From a checkpoint of a small transformer trained on Wikipedia: embeddings untied during training.
Each number is 128 + 24 x the weight over its row's rms, rounded and kept within 0 to 255. Layers, rows and columns count from 0. Numbers have three digits each. The size before them is the row's rms in percent of the matrix's.

# q: layer 7 attention query, 128x160, rms 0.102, rows 29-41,92-105, columns 0-159
# k: layer 7 attention key, 64x160, rms 0.102, rows 28-40, columns 0-159
q92 095:127141109122103123180135128199100139130123148107114097125143119162178137087113131084151117136128169118101123119164157143153103131168161103107145092117124132117104054118109100141127176136116082113169140134116123138120091165108147155116144128117140146148130129148093170120120107114117163126125133141129111125133092142093121137134127102147122165155104121167151139123162161161178110108140138195174130157106133130125143159110157145128139140103124095110093126107131099112168150121129140
k28 098:127154119118121154137142140134084099142150169115156171129088113120095158108103140093119127130153143134143169092121129102128135141087140124096077108175098133127141131149114113079130160125108077135138106106144068112170149138114129157130110113143140119149113160170182112131142137127114104102099158124116132108146104129167118187177135137112128138124137097163134120136120104154166143142105114170165163165117124112115107131100134176130093107132098103142149120095120086123165121148137113
q29 103:118132119100101117122113144124153141088118147124149157116100124112118111076117151106151120158124130138144130128115127094119108084111125140129085105151112123113127130097087140128111141134087131101105089119055159086117109112139132148128143136152137112108127139119158139125153096115174164085113212089113168169122123106096118104137101148106142114110105136143117104121124218116084112141111155161103135147138148134153133109149158112149159166124149161134119126133138133138094123165109106
q93 097:102145154112120118103147109134154111112111140121143160127116130120109120088094145106107092148151125151170128155089124087098114101112127112139102122147114122075133126089117108121127120130124144129098109068097190117111134078149117164119124130154140138105123122117130123134136160104189187072111172105134159140127121120079152144152152153092136158143108171124135093140114183092089091139110166147119150120100116139121130128141136097108122158126134159143163129132128099116101100112101146
k29 106:107148146127072142126138182075133118140144154109139143137153150133124093133167147127127146139116099124124116133073105126110171070106166114112126123141081134104132098072161117079129137123116097098146117133139149118108124129132154148154179123110127104122118143133140155142153117134132148145166164057139150120124155102109122126133112145144156117128093148123153141142134141110108072126095107105077129116118128104152157085166126096145108114121120148138136131107169101125081110132097082
q30 110:130089132137126131163125112148113111165156103133141137103141139085145161148149108108099149134119129156165146120134114129101136145167130123136081093125157124114107127141150100177098089166108110129103120130138124102109120064130151157128139142157127153131151137102080156140166126121156160157096080133107143124134118178162097096085111151143114152140115138088100143153106139164152113096123129189136127165098106093141121115131100096145156127170128113160102088140122119124082161138130133
q94 089:108114109135160146157142124144089090160117107153161127097119145091155167141169112124121129133124117111173116136135100130095134127141141132127108095136156098102127137164158122176085081146129126121107083161106107110105167106134143124130128115142111134121133135121099115159129145134171149163102114170121106102123112154153082127112147142138103166124137150130085175154104155144158125081081157162082115189115086143146138126122091125127145122155145110115099132147136143161086147140096146
k30 106:123112126113112176144085097143086094132107130114152144157145160125099163110136148118133148127112146147152085081137065114112134124126156130135085080116112110115142134128148129147107133119140104118104135144111108125131177123105127125133072108163124101132162150110125101174118128152101086180098097128178166113106121144108175134127131078154104116104147128128107133175112154075117148137108122175086103155138143104140109151165111128122127153145111121154092101124116140114118155133108137
q31 102:128142124100110131101110119123129177126106140126174140141177130143112129141149113101121085114142113119126175123142144148148096115108149103171094131180134114118134070134112171112145116086129133130080133180145164134096157083089146161131106098147176103133122151088125114113100144153133108123154139151105119102118126140086149145124097161111148196148130126095183138116133122160134140146181106128153136105101123165131147136090151107148106123122128130126152095120140125113110102145154149
q95 088:156157140134111106105062097091124155157108076160142109148170110151121159143144134128111081152133113120121155089145142156136094129094148100113126119169103104111088098122114165126157113096130136145085138182129153158100137106091140115108090132164143096100103180110138131119091118165124118130145110160142127122136111169098145155128089152112139098136119136130173131089125133192164132148166112112149115134102150129145123107116127122131104111115132102171127125129125140144109098139153132
k31 098:095126150148128143059105158110131178126099144142113127139113113123139122125162146134124141140150141167127155068153173112134122112079138077147135087149133113082106145150082154127104124059118118111083148135120165122116120108127116166090113149075134131124128174100128124125087110093137124109167112167151113109079100116133120130157083153131129144109123087113157108108165106133131099122130109131133124138148165132149136125106120117147096146124106082119135136149136132144103132163150120
q32 107:096119109095105138150107132126123120122157118117148131102135142143134172154115161162128065133150109119143144143114105077134137106133128125090178114124078140123110096114115154122112169109120085114131095126090114177125126167138128069124173142082124134145149102150116098155155129117112125066110131155143121108156150155111127156094110147157091128157136125118142131109126122117161117095108124135117130133103173144077180102154129123094115143143110115102132108181117102155123170152108123
q96 099:140148118092126176130103116086115154132174116121113123113159125118157164153101155176085066141152107104168137129060154102104151128118135151089156119129133120111145113096125141108105168085145112111145148116083144163119166156139109116110152119123096110134119119096109118129202105131143123066128128127131155118132147158109165128131102137156131134150181137151129126129110123101135104132121098120129133102142153168090151098135126117113141130157109140124146137150098108150108128128074125
k32 101:162118128140135101099107122128092157137122115099134166147099137116134181111149140123077086123126113106136167150130124126111147134133148134101137187147114172132155113072135144107137148103132116158081118084118109131128113143102088146122132086105135115110127105103137120113130096128144128123102141148141097160122171167097133173159117082129115118120141151062138119138094113109156100128106141139158167179157142122117171136160101130083126131100132108164163121137166096107109123131117089
q33 105:118097127108118121199157119137137109110094093166114110126116117177122171116141105119072151163104104168119145107134102083158155115146081132130153069107091166145144142132126106115176139117099124124123143126153139150102114121124134119140113107141154120135164109152156131135101117114161093156112168117159157114116112114098073114122119141104147112105101133150134131148159127144113149142113161127130128110128104114104160142149096103120135149132140163130114117156075088145087128156170172
q97 093:126125122125102111151126121113118132088111110141125127142102083177119150157147138100086122107132112152095118087121104109134127124134084106112159097111127188174158132133126138086192125129119116099130140122149102148116132145119140147110121101125141119153169121125131146145095108107166086142118129122170132134093114106082089088137114117112147101145114132163111116119166134177104145143133134131116101077110079120105162138139126108153085177129146144093146097140128129136102124177176170
k33 100:112153120142134170164146140094112129091123149162093182152094128150120154136125152129093144144100158096090151146111126097169139109130134103114141107150143104130088119143159129098136100151108132158119133134140150160130124125140104131096157100142112098150161103157104152133136116143174086141133153145147094052111136139115112065121139138093131105145107146171177125140140142152144122109154148087109144122132084096089132152129133114120136184145146162088115117149119142133101094141138118
q34 100:110110132132145139182141110106093102059127127153112142152148148109117139107132121158115172086100122097122104107118149114137093133126118122140164090140110144132087103108108146118094134122124088122113145130106136122104140162130131113153119087128143141128091146117130108122142166186155139133140128108112095091131122153140130128085148133178136140141108118142101125095102130173119092084123121140120109052163066134129134140142144128091138142119162069135154123097116165156170136147116106
q98 094:113108142147164164149162150124108119068133142143090154126154132099164173082131133148093135128142098124123104098143141118114089125089104120156153101145115135137080134117109140103069135145163110167128139113107139121115137162122135161161111117139120134132119151115143091113121179151106140091132130096114104091160109149137151118121155102156149105121082138126157114148107139130126080090107128140142085095167063145163096134113105127095137136116141102109155120122095119141155165136121095
k34 107:147108102179132153129115152140084141104143130160109140120134119106159165126146162104103156118137111117159106121145112140130124139119117100176143139119161200134133106106090098089087097137110123124135141113113112169131117112116089101140132072112149167151104175119134090084150140146080131145093130081123123103126135110164139120115156115130155139129124109113098127159136128151119173121169156140112125097161085151129149148122127187126135096149123098115134134157101111157110086151107134
q35 096:163106118141121155119085138187108153134097102124139145130132111153131112128097086158133120158145078133124125165185127158151120107160112116101120119128151152144144150084153120115153142200128159160109132174139121147145120155132119134114103126119122162154110145166135113151140132140149108145156141162120156143143121118106163111120140110131152140128085153092170130132094140150161150139096124102113108177141127125124125154160163119139142107125138086095187112090126149104141097109065139
q99 114:181118141158115177191076139134133181129121129114153167130121126125130108100122096165138103138131089120106120143147130152131136121156087145148170142109177184146147178082143117138105142193095138153130153157132121147139118162142116129132122126106150151120126118173174129140134142129134102154140129125134149131133093132093146095122100122099150159145102115101145148128093151133100145123117116091136127158143109121129132136149133142115124130145132109099214101130147150089158131140100128
k35 096:133110092146106138158126175150134184111130142119128157117089121143149149085098090150164105089157085168139125094153148149127115131137104118103151124133174141180159177086145103150158158188125112164101149155116141103161138147169141108122102162107171158140129102111129137141156161107174129146159134160131154121122117122130161101145079120116129179116096140096162143102127148136105116097136123125132121120158111162133141132129126135132130106125111150106139128107134149097155146145110125
q36 125:082113109159115139140188104155128116150107140138140152108102142173151081146143154080138134114158106146100104108091163142135115141139148152146133113141091111129144119145111139145115116126136131109137129073111116103081141145105120160116145160142164114143138113153135113107142127127111095075129136124150106146090128149094175136171134166096127075121086157104126134115123108126103149109134120163117123146129067113157091138125152065110119152103129128115088117161075147111144108148144123
q100 088:167141135154132133175097120159135143161117136142112141122152173133157097152133153079112157131200094104122094128130189173141133170126115131116147111146106126141122121128126103124115168107092125135170171109126149104059133152131144132123135180135163134157130108153131136111151121152122104106131116137109117137104120167107168126166146141106123099125066091131149130140142139088110154114144135127124127104134119117152097145104129065138165129103107160141136139129128155133121102136136077
k36 096:117145046124141164157157172151168118152142128168118120121162124120087139113133147106127129151116117131075084112099141123151153115114101130131123132135101165138128104135118113119127119170120146123158109114108106156122168131089120139124116117175108099129122134139147150093144131138108086176170145107142123134099146158123131146157117115140133151163121115124157135090114084147114120124130114104092142111090106117091144121155096141165121141116137106114158152133079122195143162148190104
q37 111:091118089137150104114111134143139172099102111124143119134110099112077159156147104156116136169129142136144127088157117137102111139134147114133111105163132152119130103132167088137130109134130108128147104143129151106125095130094102137090122159123092058091147134133109139128188103141131097139106145110147145114139102145087150080127118124164119083133111136087162092141145164118105138119082132168136125102118154155092096147116153125156150139123148178091120107158149139147165105108086113
q101 101:020092079107137123101172141158120108075126113105126117115136103111073144136126112120109145154151153123103127111164106114090129142120118123154106128125120158173111088128131110147097123117121120112155105137114157094080140122115113153083137141087127087127143133165116145087139128147115137115081151115122143128162171169116116101134131171160111099100111152090143097175124148143135124107119134149147121133114135143113112122112155099131147126137157166111088107134125118125130152111112107
k37 108:132177125117129133089111136049104163151142127162146125126122121113085121118118117167140148166149161137108151086125124174161122088125128153118110120107147153115137135108120129138140117145129111126125107149144125128093123109104100146124127159133145113131106137142121101091119145092159113129150135106115130110173148154095101141130125128150115070173089098085145077135149130132079117100097154166124136100176144140132143149145132114147150111196145170104132093147129128123155135179105097
q38 085:125127120110123105164133112159115172079132138120150126126148125134115100098106101118138124141129157123077113122086098129157159152172138177154138131106128163150158123158131138120107151110122082115097131118111174105111115124140137118101142129080092133135120136198115065120138153132136075147106165085173156129118159108130141166118149148112115147066158161128152147152138104145101116099099157121094128153142121157114122136158098152088139104139155118108140109121105113129142138133118161
q102 083:156106159095137114166147089169095166098144089089168130136132125109101095124138114169125106123109160136088109134074101127147142191175152152152138122101135145146161137146134122137130120114160115140100104146112136095118142107144110128162149142099081138105116134163110095146093143130116072120099146102145138122136131161123140127123153121131136135068182132138117096118120106144082141095111121143091121163172138151154123129169106161114119116137136132141094099162096118113127145119115147
k38 101:125178130086134109148190162157125145124118100107111154111152165121116145138105150162117114131131138154114127158146125146132146125134136146171162108063143119109165141172150100124135118117152102147136094113119109129079117107161120145092145125086126134108149127122135093111134141123169082146119167094149153164127150145118135131103123097115129125075141181165095119125095068143185109128125149164098145113153121177135127126118110099115133118140116155118148158146122147123117143135135080
q39 106:093093140115144092162163077112124096139103098138144138111122114132097119122114170132156141144152128173111126113134100108136120079124085122132149140124121135052136123153120171152106131113139126109127131108135126120116134100078160145104141145138145084139107115135085064154126134090133151117118095123118138092076176121131141134126112171114154113134144174160103166156122155167143126102101109140140072121126082113135125140143153106103135136124110099124104112078143111129167126142108116
q103 084:101105147115146109129106121050133132126099089147130184131099130125114138141111140097128126158171138161072139116120113111112148136098122112134160134142111129067139111148113156133137163113119135142118139099162124112073096118130185143107134169140118087096127105142113081156130107092109115127117110135091145108089126143102149113129113152171131138160150129147139155141168129163126150064102137126146106132109089084114132133129143142137132110132107099141117116070150107108168111152127112
k39 101:128160141134128076129092146125123102142100076099082139061101126092120161124107152131115146161146133149149083124122100121108089175129091139105124147127086088138137136127154171104103150132142119128096105142140084186104135120076141170143133141118133086152079129100108096137144108128121143134125190117150158083106138150141123117129149125124133122142117154142096122138158111131141134105117138164143147130106148084149141124098165162130127139161090096144134107135145129137092127148120122
q40 089:120151104146146125134150144159112125139112137135139135115132175119159098143137070150122151121128134136111131136141110133083100157104156126129116119171172147172160137101097131089142119102090125077153139113092132156130120058126095164136116168183145152143176158120130123142131124104130153123128125113139093136143143108146149136124120151143126144109139144113139132132048164144132130125144092156148146085161131102115121136107141149123138145117107108150144074131149125170126126151132049
q104 111:157188126133097136142123127135097170129129123090143123082125139112118112154148079137124112121121131123118120109118146157094112125082141115091157147155160154164184143128129113082168110155115156112123135105106136162125132082139105138138134150157134124137143165113110109128111131116153128141130119134132114111137114110134147108163114087118148116105184131144138063124078176158129147162168065141129131073165131097121107149130099155123114138122134126092159098129139141143142113168100091
k40 094:133122108133143144150113163115127085141132147107124126139120158121140108090102105162132147094116135123120133099159142144109125102108136172122141121147191147168144182139074120136106094150102098141164131082153109128107141133119140160129141143137093155156096204156152110094113114120083142096152093090131088102092128117125137136115126133162155108113122122087145109133126146150144108096154094119163143088130136096140141112132134100111165125079144129136153108128122069108124089125126106
q41 104:126154118096145119114121146122099163168146142109150148125128141125140108121139122131109101177134154101096108115142151104121109132100131105127136217111163141102110135168132128131114081161112123132113147145132156166122116179130127123113149109144146148133107154135125146154146086101148098128111101129103178120106156120151167144157186063159090108107124173127125156116160136110113131131122131113119058099113113135149132092115128132111157097155152128135130155144072159097110110126137115
q105 089:092180122094153128145105134144085154164157139141123126151116136132120153150128059075083113155150151145084127116141140106122123138100107102121127163137120132087121136169084082126123072155114106142111170139121130157119106148126130123125122092159162138142080171133137104148105139073115115107096103144155153093118139160128164139163163073147098111131116132120130141111144154125134104131109136096136103107095170138109122094150121124121147116124136143134143166128091130086124109121113115